Part of a small language model's weights: width 320.
Each number is 500 + 40 x the weight over its row's rms, rounded and kept within 0 to 999. Layers, rows and columns count from 0. Numbers have three digits each. The size before them is the row's rms in percent of the matrix's.

# down: layer 6 MLP down (transposed), 1280x320, rms 0.111, rows 920-1001, columns 160-239
# up: layer 6 MLP up, 1280x320, rms 0.109, rows 921-1001, columns 160-239
down920 094:526479468529555474469543508492468491460524543508507528553502477550451444540525558500426437506472468464480493503521475476462488639500494461467469475441579474547467551485469475501525510427528477489440426511375460464524488472434467526482554510
up921 093:495590462428511494440476530472543538492481505514484530501496478550474475523518513493535516601529538476496458511538515505500465499498483491555475561585530428521528504538467524597411457516521550511526559465470440507514449546524565527506541487
down921 088:466446513511454483450505488504530493517458468496459454535490465537508445511461471481504436479503477498468554531416529525521574535517486532481502463422510583524497509429474450477470507411513502530485421459499559539501418428525432518553481497
up922 098:456415508487496512562438513473565576443487435535511487500569512536521455465528514504444485482508499520554471562517450489578474407496465434470504458489516506515496488532436479540500485469534516473480539493469529542493521578503571478546456503
down922 102:603488532480513603502501611442516477440512441503481441561516539426478482458460549507443476498487442486500483544452530459466452480520541544464504437455486525489524481416424499519541520494533504478504436504491484472552473510484442496522479510
up923 103:472462478507480493478517517513550477492605463525534494491425530560527524600523528461497458540450547488426502506522540537421529540550424510576510478474566507464542484498439422505525531514511495516487478548418526510501561526440477518524556564
down923 105:462567498560463556555508486492510529502488449566500519432449465526506550541568463478413488524489482496465536453479523549537431496479505500509504502483516473442485471498437491536563537439534508530431483495520546580464456537511510497489592560
up924 109:459511491508531518520528536489535460489454487560554522537482551550469458546498455580572530456496464519533487549496499451452502474510469485514536508468504497527456490481513539470579454542430549467577524408457429505476510460503482518563446557
down924 101:471445558474539499489484550486512523510467540568449536474401513507441440520436451519476449488521532547505458619458566525515439506547442561461458493369531456556464478451485444515438459472495546528544484495494490414471516535383506580561515516
up925 087:526464503513460518465491513526452518506500460528492425518517476436447463469477539538515490588471512468494486466461549468554543553527489555562463565478529524478462491502514500537463553539507549502523491489500431494488472543459402451554525483
down925 098:451510530532488425457445523504542465507518499503601520491432465488548474478543557498536556478507503481447465521495526463468510468530534549545453514505521554514568547481494454502415504510404443556446449514467546560403447482496550489533487543
up926 103:538510451547496519420507533534483554466477459460509425526557496475518464455521476467506479518508573453531507513490502531548473430494456502534462528459423505484494541456483439456506517486495467494538445567433431497523524528434455538524513487
down926 104:531485499431465516536527483542561499517481532481471547523521510539460490460509479541517506447502478474488507474496508494532496524402609386492475572490440501492482486489482424525509534551475518553482520546544474505461482479466511452449483531
up927 096:529470533481504506471509500526447425502450486485556342511536434424551495447493524498477439528510520453513549533600468495463540464533496521472450474517530511488551527519408472497531528449549535494526489543499471406497499526447487443458483518
down927 099:438474540476513439556506528475535524479502497483535588513482516516469485503478456478633486453498538498536480496421495456468455514487471490555555514501485535461434464488508516483551433516434494525456567501523509533496474436519484498546569558
up928 103:534520473521558518517507478447512525468493536505471568450496519594509471531486560569469521482525554512515489494486487472487501501549522513499555537491518459492481458533499491605518480472578496465479584477525507525501536568510407484492501513
down928 098:553527484523430462536484472590510513436399466481524448529551511513489557501517462534480419499432518504491478481458520487534511557443458516460422481534485497503496478473467560504423506524482436525528454523501524529524479449580498498459469478
up929 097:530502557507465550459491456558407488515511570493550499457447531552454458408484523482490497508537464522493529525516524549540487521455463532487470515509478535470511479471480511490479495532513481473499538585485460492494474458475459527564440459
down929 102:445479454540494560477522536444541537500464434478407483450538470559516501554456491526551429514512574471451435575472480517477527498542501499487497576511460555511427451501489485521485422528484507547529533446587528466483459555525477477458526436
up930 094:486542509473586542451561508538453515547519507502449484415544531464469514469479464454484589417553490526546529459463472496492502483528551520490494516476460504521529469547489503482560462486531479552578527498479455461544426406478533519528463527
down930 095:542472514544469474512488451520521480438505520503494538456550493532501495539481477461463514505407554576390492470515547512505520488512512529507543510573536520488492470400523480442514545542455510502408552420547466517494521538468500479445510557
up931 098:543432441534510526437534510547481479465495492557460528414483544562546473502514524485513560503534498443458538527495447491512516517501512520483541531539438486544458501514521496431542543450563488491522532430536477539510481529504508506501564549
down931 097:516519548411567534557472458473426544488504479530537489543471480462453523498551441470541497549509401461468457481460468501517475521506553535425459466467548481501444474510500514530525504459488461502463480478477531500572487472483469510549539505
up932 096:465464536413446554508473498501492504458488571472513453499492485529529567524461504565499490512535463539444480473507530460482515511495462461507494545537468503466508439503500499547486529506521545499467544465541490506453511571612535496555557504
down932 100:539479454543439503478540495486529520462501490492537550573519437503490517582551478512512453408519431471426477500523470516582470524489512548450488435473498489498518422537439541510557451443443465462513462494513461612495525526469532457451507545
up933 102:473548442460513512483471461491434487542530492537493560479474538431480573542541491491500487488508488451476488453505567535512519443499564608434451505518497535475476518402532499452439455540497458537468469515556446541485535456481523512528457472
down933 107:482488429478563554488555492513447486506432470475484488559426438511480514505482556451504538520555521531491470558503506493554545386500533535505497512537501473485450466454546488521523518508571528488590540529547479527461609498540547501520532492
up934 102:488456487474564465566515609507435471499454477481457524494498480577496535503471501479488503471467517558536514488552515564568529527500518509540514548510500495486442460506495429473532487418525539463499454532589513497516402468392519462560525577
down934 102:501535501480489523453477487476471494524436534471504502530480508425463515537547533507482458580535493512520486603509527596592514477489469475550485468480448555442486488467421489468512527496498496506535431550478455452494518531460451479440527512
up935 100:502494514510482509447461521527430491477514543584489392475515476531470588517463491464545483576562486354511461560468513573380468456456498493544556490528557457512520559469539519507530411554527496483469507417498496572469461488555491553509543512
down935 097:549474521471447555547565578479545581484452532434449531512531450524502531484503398484496519511480497523483418396526546452449503452473446450475487527531481479496496442464454489571471470483485495485483484465468484494501482560547528508467522499
up936 096:508517458535470508507486477550475572423523458519404471514511471499583415513524526495485517437489540474483493448530487495488548472487478454454497517477470560490544482491542479488480549520467537492532547495529546487601553549545540529473491462
down936 093:488419472452504562493424551447532418514433539454508479517506437479449558544421482548436489546457498497489419581434440475480458490473527522543510450614517461539458468495506527489500460517561496522445450600515564472449564524487427481545531542
up937 101:557480467491421539487518505546463523517589452567492525464496473456524521468462538583497570447530521473512575470436495538524477511469484469512541437472485459557428487551454515581539488471480490490513570524439462525403413540537524408519549448
down937 090:546496571481523513502437473520505474471461538508503465521476571535482532536529492377437397547497499497536538522574494447451510508493549528518462504535479575465565522521526518498499544535529443507481487512502508510544483460511464497503443549
up938 104:516383475518544460473423529453582456508543475532514522536516498464496554506479519506504463494472451475467441542501537500446489478486536462561513505491463471499472499418478452479521565528525508584568449497532574518454504518469488498533480534
down938 114:367396467532509484485487575476494475520551511418521514499550535490520461520516452517551559564503460459476478575464518440485394497485549527506548449479472470472529567480515514493526483478552536514573487557529478471475524530560438545506464558
up939 101:633541531574517492494503524508546486421520503450482555533514527544532457531488529514498544478461505469477540455476514562497425417518535548572468443503583450480489504472556552552492508536410505499489484477522516511552505516493447525493485428
down939 102:448495433484411558484504557537495517506512441536519439453544482513547508488466522520547462520524460487428545542496429547479548594536520455513486505459428441531486525599515558513538482509476547551492496489428491628580525451574462535478481474
up940 100:458542479468496481515427491479494503580519480493497520488488454537508600431486505487449474529459498544446457496488513602436538513436530510511517597455461493505538468490525517560545508524516467477536507497497509537482453467465473553544525515
down940 094:488510506490493502469454501493523477441551487505483452521501516451406458452406476496538543513543469498524527522545480513602525486496490539497524442484500543507412477487485448503514494439468480578528484471456538467526495489605517433404458410
up941 119:502476527562485495536526519514508524513468536500598565558462556542488480529564504498465489485536517573502452489495516412495555543450517501482482510501502508533432482453482499518522518539433524471518561504549518559505518529529491588506502499
down941 113:554439570437459449535566499504503506517470497489512503462557457449495469509522476490451476536445515489456475566486429556536506527481458467422504428530442483471580497465567486508502530462517531549463448475537549511520490496439478475459482508
up942 097:522527499506569505452403534542465534492580609500497512522409478503440480549531503482510527481522443522519550491495454428464484586446524465480482511435528526480549460506506522510492474510468538480482573479518479524573488459497511532547459529
down942 097:563543484510389541466490540457574505481477491617505561523490538469537533498533541534523521472491534478462465589514521480549552514456588579499480520503448460536510564534504494504555503599477480518538435481449471510427490444479499514535527462
up943 102:471506517423540494515516462461491432545437466537515491525492482566469532494539499579517565395574497560530500505434468503530525541514474491433470482465510509507428524527488466535577578485481528465483490460467495457555487565462519487485516488
down943 095:539468511534426511476463548502435552503552569512479534534510515464534485523512467405496493544432530457487535510580553462521461507530510487576574481537500487456505506494481559453421470522471506454556537544527524532421547486483471571507476491
up944 097:540432516479531501462477473480524426524522540471549427528458474509534536425468502502472495551546562498551546498455487492492482498485499574520480501415500490483461382488534559507534524610492472480480567503415556476524478435463548531538494548
down944 099:494482541548502498512523529443518544502476467490543565523525482562520495500575469537498517465475472484499458447487558510541538493555504511501493514612510522508485510484440485437472483504462445515461552493507496532493562475512485516482546455
up945 105:543537562518478456435511523457536465466498504489449494481547546508492481548481563480544485492503507488520491475398461449557491521497496543445397499517469524546463543516505442535483431528481492529502540536547535557498458505584481475448482466
down945 112:484498568502517417507476491472533517438462515526495460480469546435557444550469525587487482521461487519511465553465458455513477533556482527509489500487441474500583439480541478477476471459530529479520495524506538518482448473429500551477459468
up946 107:522480541533535483521598417553521517467489491480504446533410494478546483512464533522554525549489522494462610472526484521485436468477514550518500461544467563496554487531512529440483508493572496525527565493561533430475528502440479453470592507
down946 112:529513513570501507515507497474577502428523546467513518448475474489587446482478511554485433566533544525571597509495523365469496501483509495491464546463545572488528508575477549568529550518526485506539537511615583475476468535465462521426495530
up947 099:446529550547460526526514579506523531450594506522466464470466485448451471543460536512519549472524505565556478459515515455548459529546566444481559485450513441527522510483496533488531543474552485471499498522415494537486553489449490450446508491
down947 104:504448562414440458539443488520544482490501505486517502518444478539504477436478466498540461454489538474455538468516478522501432520600489564472464577511543510446520518556514448519494570486476553481393511478508534523591504487496519490539478516
up948 097:448467513553508471427488560476504544475489497593431472527487477501524445501538546478442477527459463494495567510467502564484506456517560586497500451515589420445558536512491506561476486499426490469584480501570524560508526475476611520484486467
down948 099:495578498533460475592486468504540494428519581516477492529524490537534511538484530522517619456539464502466507450441515512487457435528572449460524486455480480510543444498490566491509479445514491547519512439453459475480479490564506525442518496
up949 099:438478452506436539520528503561553519519520469519443413497395437506469489496488538486491493472498494505506563429493431406482556459468555464491565488537441457515491522480529563496567484500476539547522510541463515479465514482481519490469454477
down949 099:556514538529531469511455528524476466502529474426446408554541478425459529421537506497484510454489403522477454510521524428521493558505464486436519523470456498484507468571495438501480526459474476490476439478496549471515518465477579536523534505
up950 098:547476539450528462486481478534567515549433540549523459472503465513463488402480542568409591468529502444522521498562527459483459506513441533481494493491531484493538488521538449474454491567541530414507509417534426509515567531492412526537442447
down950 094:523468516555524490527480491474512501455528446516527509494435494510504581565571512495575508494542497520518425479486486553552486524418436475547496476510454572477425499528505517489535442412579478576486598507502448493566532469548524430444458483
up951 105:508375518562515564488529453488542490572562448514510474504528469550539542487590521513511514477518467513490489527527533535551462565554552446504436464513548517521514501464453496504557520541491510459540513565454494482501517430559492485513516492
down951 110:501554476470553494452495517538531480461484455543485568464458490495556563508483565479528568554574537449502533534522460444525470501551553463516532553537587484535519503547523511482538498501571534514510506465537498540487489519543521560530491439
up952 096:464485490515467482498549477480529524498498483499425408490472515454495493477491482477489536501488520466477535465461487529454536489520435490448530516471498510446473449476508456533540458492535517433395513425520574546544523524461459497485525472
down952 097:523533441524538517464486517523493462435526495464449531538555441524463506568470541483485427512518422571508479516540495548493519526482503527456530508540555474442549519493494539474508510510538460521576476556428511484484466537558506524514503499
up953 101:502447460449545498437521543491487503486495421462457458590601442470530541517518454446480512533541470510566467493489506528496427526537531519451485502448510483496448517501514487551458455425419514482545543555481557506503485611451488501507554445
down953 089:480526511509466491574440460491503525466544547511494513438412555534501444556525521515557542450446534500494528504504477502497585515485454496517573530554552497515532435485535520385510569576548524465498489443503428462528540491590528521499379500
up954 098:545535522487475498559534532548486496493508461532487469494479549494471453544611528504496466441510469553559496534511496534440510506485437447518484504550588431566512556556505458578482440487442453508476492457510493537559523442511454490534428442
down954 111:490475581548448593588539421443542507537477510543484525469413419509461565541458542468489450533468459546462497470569507506467576438448573465552543547428500557458569564503509413523505478518495460507454481480483484496462522436530525539531515525
up955 096:435520515463499479579432583510492554437559412520548470503519477513459529464450503468560491445490577507453545547472513463534510506441511548462449488500482550481546456549473507607585465484426536500444494509545493486546526476590536518557517444
down955 102:583433489486520512419486403470536459487412443459470488518491499476481496513474486478459442468520486453514489455477523519478410487514479485553456442494508469479517410521603517388481522555591484512502458471536532531444519475406457456536490484
up956 095:535503526515482497510459513468510500472512450477535532512509461453557489506577463566477500496465524468506564509522446488443519501502443510540455495457448459515482494542521516548493536402515497508530426488467458490486497498405475454458441426
down956 096:522544483489592456465529482526475498447476476504493525476492533532460483459442490493490470452506423499543476429485498551490433508467541449527579519491490537533518502515527509449529566566506465515405455473466470504520462499544503520504536461
up957 099:496473582515480489550469441488541533546524430520487599485448425483428481506503486478515540471447465517498503528440569507521466480550542571524419511470449510509442531528502489515494515490568508489461520503520536470547565472535460522573529488
down957 097:517514492497485524488527507561426435522475593490508443498491536472414480415419460487481457576571487473537500472561485527483509508478488473443512549463574499524528567444531495524544528569449557519489439536493468525518433534488512461455431479
up958 099:455526558554531495522484509497465519497531542512526423512479488551479533469534493524495533516502550489483493462440531494514472532557482505536464498538564438468532477521422504475504454376513563495558506420447457426541559544514521524542480530
down958 103:434559499483413528532424499471447581566518476488457562479504520497550463415561516498441529476509489542425461516481451542478481528557533562568463532485495481500543488447469497496503465454455474490540481536486484563465533464488583502499477575
up959 101:531486601493564410557447519502496407476495471528413515478462554541501468498474511503521445517430459492482535511483533435501519489464471523468488532533533505528558533521529457533510429445583436536565500540505446508473476537488570559514518518
down959 102:516535539489476554522475539424490528540515502463488514479498509523526539517492500504418514488456532463558612520436429553451470542501482554524541478522515521434522631491515452425494532539453565515530524509564475516537571520546447464472528496
up960 105:489501487486437456570510575490460530487575496540509506480508488517496455568513475478505576516525508497500497464496526522472533512495449559490511462595484442466514409425429541513452452496610435522467558517529440569583616476513505528491561469
down960 104:520524472530607508514502506533566474479535479513487552531476507538430467512502550503549509548489468481486600493516487460494462481430489480517485521432522447526434569472524502550534491512503583496474536551431500551582402508551525550509562426
up961 097:513525474530468464560522557514470491420456483535577489518468549512471485490528416527439483464549490497584440503542519547519490475481514526493495517437561529490528439463494432510614533536610467480481482540465515473458468480462490438479551501
down961 093:482495525436465556410509434515520541573556524459449447535520513461510538528542576459569465529454539508426545509465470496535498509519470447483499492588439473447459540524496575482413511433442460542546517512552510507486475506507509546563523495
up962 102:502514549465508506511462526504541456483470515593532481537503439514521455561469492483504468467487468507484515513525514508507545438441499493562524524446464466521501512567521462483481455466556567519503554394508438501407467566513458524493444485
down962 097:524552507540523508496491515470494477521514519491480523563365540521441604464509504463506520554497553434480494464464473592505493487518437478542583459558485528455515487546444535529484521505490554426440493542416435516541507551605503510476436472
up963 119:516569500483489565477472446522489489533456507537479488434569546562513543529488556574582516465476518492409497535557491543493566494502538476538482479598556572536521498521543463548410507491432553527447509521504524505520478480531506540494534494
down963 090:495460527465457467539534525429436489486580505481463493537503504482471476438548442484423530537525515466435507544465486434451448478515446553488435487466445461464529512520490492479580427517510555552492485453529538515484519464526464445530505457
up964 087:510479529490478522560540530483527573436434518476492542473449457453516491562578462500543509510533434571443475535465483525554465466497486504529532561483490463524546562534491574583438545512502450490537476483454469478516443442534511526507508410
down964 088:519502458468459507439505471418555536505487464537506456512491494519505514399456530529479539425554494445529504441447529636380509522492431490511533519509468531492483510505494449450525463507506508439482505434593492483468538487494443471566480514
up965 096:536544516513501440510466484557529527452519533514409498543510509518453469549468444521490530555514495491439498469484493516536492530506471422442495526524500563521532432441514446424546578437472510542505555520516552581459581501448515461436520460
down965 097:552488497519589518471473530518504498550435543457488505463559562448477540490455411431462552458447501487412499517500517523429517513564589490510452538505474521507446507540521489532537504525527517458541407491455477509455534523462498475587537485
up966 104:490510471575575494472511508528443521492498476533482487431528486540439554491460471479497520518479463519479530466481516484482546507503468462483600444515471521499419466495510474494516525505564501478497505490546434528439425472440456546500531520
down966 103:544526491501496541432445500465480521491488561457521453591505520514492476514474510508598552546592563466463512535460491517486500460532496491513525498530531503441493550411447491462506512529564535500460527411484436478543548475584487509517463439
up967 102:486494498491550511536457499569475492481415552432513559405421560474524491495487530537505488535528504429446479483538511458407468505518533470497487501578439538485468494508479406517525508468545525533526619495522519495470546506529409491507483531
down967 091:563494492469524496531506452423493520539534480495463474506543507474533440510563479476432461450550472513517500465495494528492548577510482432521552527460537518510518502455569519474475441528482486535474478515530501472525419510441513429464451517
up968 094:542447484466582473488474486460515489525491523596497517475463524493492534518525498541459570467525553536529543512473503384501461473533512540499467512550420526451527496454541499542551436499494516507485514506478552519455480446503503471551533414
down968 095:421579484532475480511531478499526465506507442505532476467434511436479492505464519475574494475440494493505517480488495523404571524489513475439546469499557484557481524481505482488493549454522542499514482557484536518496549533510439516452538545
up969 107:457476513564545522488500524520480486465511493526561496461553542502497496483428492551525474478518528558465455534511431510568463540485502504440457484490468474534546478509520513485502503493424484558491507517563599537481561474544424554498521491
down969 109:474502462519452431545495502497453537499428508542514475532480473533531456480461504508460505477456538493557558480492578433524494549497486536560546491515431499579402487421542515544436473522535556477472508503567490435461514476485456518519480507
up970 105:452477461476568499487530479461537595440464493512555553520464490531430533525535498493494540500581597472470454480494526518516470479515451479521387491505535476522567422517553542549470472529499484522512588510549506429386515507534458473528581505
down970 104:468508490453502508527535532448549570579466494493526474516519501510509484445497494549450514445452528480476520453486469616453477514497617533457475484492514440478451519515466449568536490463485459542522444454495472422452459466530469411471519464
up971 096:520435493528555513494467513520410418510536547489449537441520499575501507516490517445583458510521513482473435494468616465538530541453532576481509477472468548556531575539502549441497516545478527468505440470397511511513457477478516535473531538
down971 098:470556435496469499524581518485523549490413588477525406479444420424458523444521488416487548541486499491450560484488477454453517502487490453458494483510500477509606507525528520526479510532538516465534506542529487552550538478516438450478514533
up972 096:520547517556478557542571464453479526488545599505538507542539502555531518473460512560489451492507498601519518475545523459466503576533508512477498456463509501468550476512490496441491578505546468454507471488482513477488511522542406421490464510
down972 099:468528483486536418515513466586553437460427475512535470579504502515520475463561543526512519528413483496508504513523510559475452489422498523509540478479450513476467514478489558481463529530467511496514596503513517535452472524526491512460496558
up973 108:421489500505452527517491578492527504482497553549566610497479479470542463551481521515493535527534475508528508557453454516466561437490448532481457588507493472454541499423488432575471450486503525458490508467568503498607511531491464500492516421
down973 106:530508500467582496513482499508528451536542515524475454541511498501543489474507495529483489458544510520497570518536538522469482562446503456524479459543444517516467489482552525543452558484520447518565487557504511519504480564550527528520520474
up974 107:510524512459431505567570518496472585531522590495529459524523469507426514543612489456493523495499504453565469461468521485472486505429534482559474506473518436579456538435416520501473486524474517462641458494526533480417543437473483554487496497
down974 104:517503482524522491493474495509436424511458529552548488435426523475518494540502480519483455509509534511507585538465464486505515422513478453458492492529430520512483468448450524503525377520545500478526548526497557517527588544498506493546581440
up975 107:447505491520537514543530442521467490521549440460454545433436496477528473562533415437525512489458520501477467443528444502475440538490466559468529505516540424484500485438451447441537471489464488484568501487384472562520495448532484515534498487
down975 112:498478482471451480433509549522408566463484516516450562526463498420512494574542488482450460517513474507437502488485564506533538545457446521472532619511569460541526470496508551475563517530479495458472473423521488486457508450526472498590497507
up976 100:495487418452507508466488550474468437500575517468470423470456508552538471513557559425498447441528446573519547521494539521510482528527471528610500517547474453484559536490417450500545492502470519554480503529450567475456531568450570498536535511
down976 105:588427534463510515517546489495533433488483557547522470477528523487513460499520490529534594467460487471473480530506490492497520472457537523486574593531475478502507565505482517486508530539499572518520414536491514489499536551512522483507435560
up977 100:498559543553488512487465513466529530449551478525438436509583444501477498473571562530471508554531476514516571463534521509482423550478476538521458491460570418462475537521446501512551431549534485506474561450497550412442542507476506494483483506
down977 100:475497456453474533460527483558465498496511562505527488533545468469448438543472459492548489420547513480482519528497547440514458488476521573480480495538525515524530552450521548494501532484542491437502514533455427552489549503443508516538554464
up978 119:559521440463490426474454520497486479455532486465572455468446512483472458446503490431495553422489507424500463431524487484426467533515482505483510479533418538505468521541566505484461465509512523486537489512510497532498466468525519467519459487
down978 094:549503532479508535520518505428534435517531523479523509500449519470447522576430442451460482556468531552561462551401562468498442500539502505478439478432516481501537504491519485493499482515512473544495486535438477482495547525501514468485537480
up979 092:509513506501521455509508456573473474502523524488507480503554561419498516515485539490559501530532496542470530505467519512495503514420506512456492465565457529481484497508441467484535528422574434461519452485516498421545492463492482569469525502
down979 095:546472530492447499537496578508439450480490496523480436519532500504498532488503546558442498541519472441407481528518500550422460469500488521480437600489477515548572479518543511573540465501444523478499509495519465482408537468457529431530493497
up980 090:449473418497483482424490516497535471518543520423559509479536506490536525540445494474483536490504590496509520533485526398511382528478574513539504434512494453547582460485488515546540490446474391504474502421556509503507545475550469455555489553
down980 103:543576420537546501505480471512475506469465509429490534554499489498549525505491496515459552457468527544554481569451527489454533464447491542481473483473551520575479556520518550475482476511500491499544458512525542597474464518457496488513541489
up981 107:459515464481525506479458448488538426548478527483583528518485467449463500464552570541526555461462502569486568477543535559507444474500476460516462581521512510429455489555498459468602552505465531372502500462463561507471499553436513459449484523
down981 113:550502586446594505540463519492523482529502470478539566549457493547491472445434498529419442485491491493518542424479533486468515439429482453572468524472501546485536460407523401556504461473510538429423517538466472494471360461482478479594532501
up982 124:489519502556509483523585478469526521544458426453567528530522490538454551482485487499457530555538516517494503484521511486473492498495446525514532462491532580511481480521510441415493512418427553477487520539552524502518517545496513510540447440
down982 125:543499512440509478520499464440529534522521496482521495513518491504520452510478499536426495504519491504470462457498464542436523449468431506495548525463466561524507475445503475543528468457488496480456451475535496514484517479459590468501538473
up983 091:523527465485479464543471486485477596483521494491432455495540491524477525511508502497508505574493473501494505565491465510502615558519453499502482493570489469474511552604554458467537470544446579533545514501492518479459521502557483518578564481
down983 103:506514603529479475478542442507531485498522525497556616552484412465505504500503513513459552544467476432528409530485517569536465451421508485518460463537523475534552452487491585489523571439528399497431509516515519514541484482473557481544484563
up984 117:500490502546503515556488507465537510481467531503469540509459496516501503468475472532471380492460485475489446486502446484550471515470496583498462468460512447470574493459511489521476501460513471465493490527500537459507463527470480491533527526
down984 115:480507520522481488489507453491517528558470560478488549511478516483562436502604457487534519457487459542458525541427503527481463470477503447431483487464563514493378479462480550474567593437496568476501442520520508473501493543461461513497484474
up985 103:471503498441530514519491514443489472545499487471519555490474525458596510526464545569518559506516483568450529507419452544509502521483530485578576518532486503457505528441504506519510507517504557508496528541442468489527533543584510516512444561
down985 103:451452490464465532524504529507447415571466521506512508569456561475525496498519528534583511500513507504394556514386457549542548520529521484512553493511484507482540504497550501565565536519481527495533491507477422519491524512602460502463409556
up986 102:467510497527519545455467480421524560492449497512492444529407502503480428510510470525526503474538554463476537522512471464497488508497536516504463522469471505485563481565446473529472479483517501523527417533484494467514444531535552514498569512
down986 104:455492476478453473490493538484462490519465511557458541514491445529477591491545486488502512555514497514501492527523487419463416532515469542575508457545521477490477583520510525498481482554486447533533589470466524497481541483508520504482483487
up987 101:445502494504457441502472443510572439626544461536525541452525504479527503480527476544510466559488432538478512480409509505572457478551455502479545542498498553480441457448459461518563484470548475547504514519485416528448520458449423489461492522
down987 102:564581450478546440515562527489507522453468533530495479483491505467580568506465479464435519511562488435531562473480453508457594512556518474454495458498458491539509508478493487507442489546467445503501512584479505555538519463512470571546494473
up988 096:484540525548502503494496481572470518464506518511460405480480591516480541545445470501491544498467461512509534583457497499520467515515547489527521524473534452492451516442451464488460509537490526435475498493523469509480541450509528534462466561
down988 096:537488460503506524570391530498518516487512478512523527521489501517497503432451423477621576573512524546471456538545556482433457510508529482479481582497533485507485422472474420502528568494467458461575534543547419493486529488424558515472565445
up989 097:516477446450461496428475480468450396483566497496512490512566495467500554465466500457515575468542485407556513527516493520520459503425492439533520546475493448497518521509504427486449490495520503442520509487451500475517535485509538465608545504
down989 103:581535594550483481561553479512505462504433564510535427477468492529434466533513475474529478481483527506519571506488542436499485478460605485566555473536417429492449511515519558511481550573526445487547527530472549511474476537421547485450586534
up990 104:511546485571533483520483508531586515490475458542454530529512414541506490484527527476478524502487487513498526484559383505455476448489470517484523584557499523504503454524503520486466528561553418534471431460505381535483476521459533568517423545
down990 100:508484501498481495574469552450524495505450477551467549544462441495506568495538421520504547441544483511480541504545437494451464466529506549456422497446557485480467526597563506431531495508505500483436484503494530505519488472484519536440461534
up991 102:507412510491453422504538523481540486530499502543546474575471532491425515550533467492424514554547504477505471513516506510515525524482536487490502484517455465504532415467476498458514513491578563480448604574522519447528473434442459471516497487
down991 095:542533527531466540538487477508471475535556476541414531504485464629512483411452465479467431454434490516481473497517542473418457449554498467462470514540507516489513513497543491526513513572449533532535483511464449511527494514518449480506559533
up992 096:536608424486470549568462535481489494448512566517478474465569453484533444491528501507515501429491510526503531486537536599442426467488463474565550570469567452493505510505545512487453518498461465515499545505534576515484487549496474446503486457
down992 102:389468542483512452501519428498516451487464456569480508528468557479523477485575576475458509526529450459604458531505477446517525518569535443513492505464517474493514568453486515522462482462570502566462435493479507542476499473458507450491582513
up993 099:538492494579485570469484447516478479440465480571497435450546558494423547509533528497534565524509473457520402500536488401494536506483465509522476506543497484491446540521486499504549566498534498524498501518553504458514569518525533504457514527
down993 101:461471461569485453505510454462556495546536479469515614550458516460533488490538487541463535493455502468461538473467409613430520548501560484453539480474528432545544443508518487469544499500509548573492555515489585488517486487527543545541480459
up994 097:464439555486475454485493413438545487436503540535468527557481575563434527461539495510468478482520563457417513553519474562558431486543546426504547464538490505449445576536494479503449478456502484508491484442485497489497502492503453553529478483
down994 094:544475477490560497574525478429412533529478449464429514497544486445569526411441521522560539520501489401477531498407541450492447568494394550456459547501521547487428518559460497477519452524546480484521518490544503388511509447523547486487555573
up995 101:570492547523509416540450504473498468457517548468529548578485564514566514533488545525463490457485485545504499492456501552514550547498503449468487519523565523429519473444493483434511475493524502547516458491487539508458517431511447453442507500
down995 109:407543528492471484463477477525441498499473480508465477561528485490552532591533512573500514439495467461535510527481504532443501510578519422480465550496475527495571601554482485494474535495506551477503510461505473479523510440526460572479531494
up996 093:451465533527532441569565499524478544502490445436518512535492439542497571464498511433475563490580545501538457480526481482439508512489435526487517518493472488551491486525429503522518502553516558534571447500495503502525507446531501533482499491
down996 093:491547456518462545514575512471550486527503528559443453503515533449501459423429470622494430519455414461460497511409471489510480530490448510526475511531466483504499462508565461534501546440546436408460521531474484439523527568452432507462479545
up997 106:441515454437460554528438510423431494580538531492520470448478444508489618517459531516495452514510432485460471460446501505494605493507473495559441466493541584550503516439471494521565509530482476458565455504511435545524521544547524578534452535
down997 111:444520497497491520508521457501487532508499525438527453480474469552563509467494524477536531540483443518409494508472548520592449497512464599490557508526448557489539490486456535456501489499492493491543509535508506457529562538549545568540472516
up998 097:481556497512488498443473498479517514502462473525515497496534454441456501374475554468534498523467537544503567472522502524556496532543476575420537513500540510453524506486496478464479570418524557548474546474485527528553538535476498525494533531
down998 105:507486492500479514480428472497465575490531446536546511473479449510525469528568534517521523533469495519554471488534484489492532538573535502458538493514491505470507513461440464489496484467547479551529448468512498459464581505531599512531473514
up999 100:494504479466550453527514456565505544425546479530487463518450520551518603485530523537489563468533510495446516613430578456484453554546528508454572526514498461510531490483479514485545488467522413534515490436519520531465537529469581525560564471
down999 106:557508507419495518433580544496473508562468496489486542517492541442434582524477443462416434485419473532512422467462494517559528497483502489519584444503550508458457536549472508511569531450503494488462484466512509453481492507458487530459479422
up1000 096:585456530479544553519524492527480512462530482518481504483496493532494487506528474493524484486514463547549525533503464440515519502547479471455435467521478443486517506467482521511485474462436507509533507446527490517492532439464497460447458429
down1000 099:515537480511520575552430517522513573555508464483428517474564547474461442409483426521497508461550459481512494490528550559465434541443527484561526504505529564506491503434503591523560502480543564432512479515534513491502504522435506547555503560
up1001 096:507503463451471486510546495531539553601524507480466463466435460511532462473482552561465543481468536471487478468538607513478489534494530564409509497516469469483557543479539528529518451467468472509498547443491490452542500488424534505495560567
down1001 097:483498521493530546435460607457550466472531544431481456499536522591541530565546528452540492521498522542461524425501459498493437488479516497495529455455464488518494533492501511511549474543520445435550545495493397511424529473524460504475457455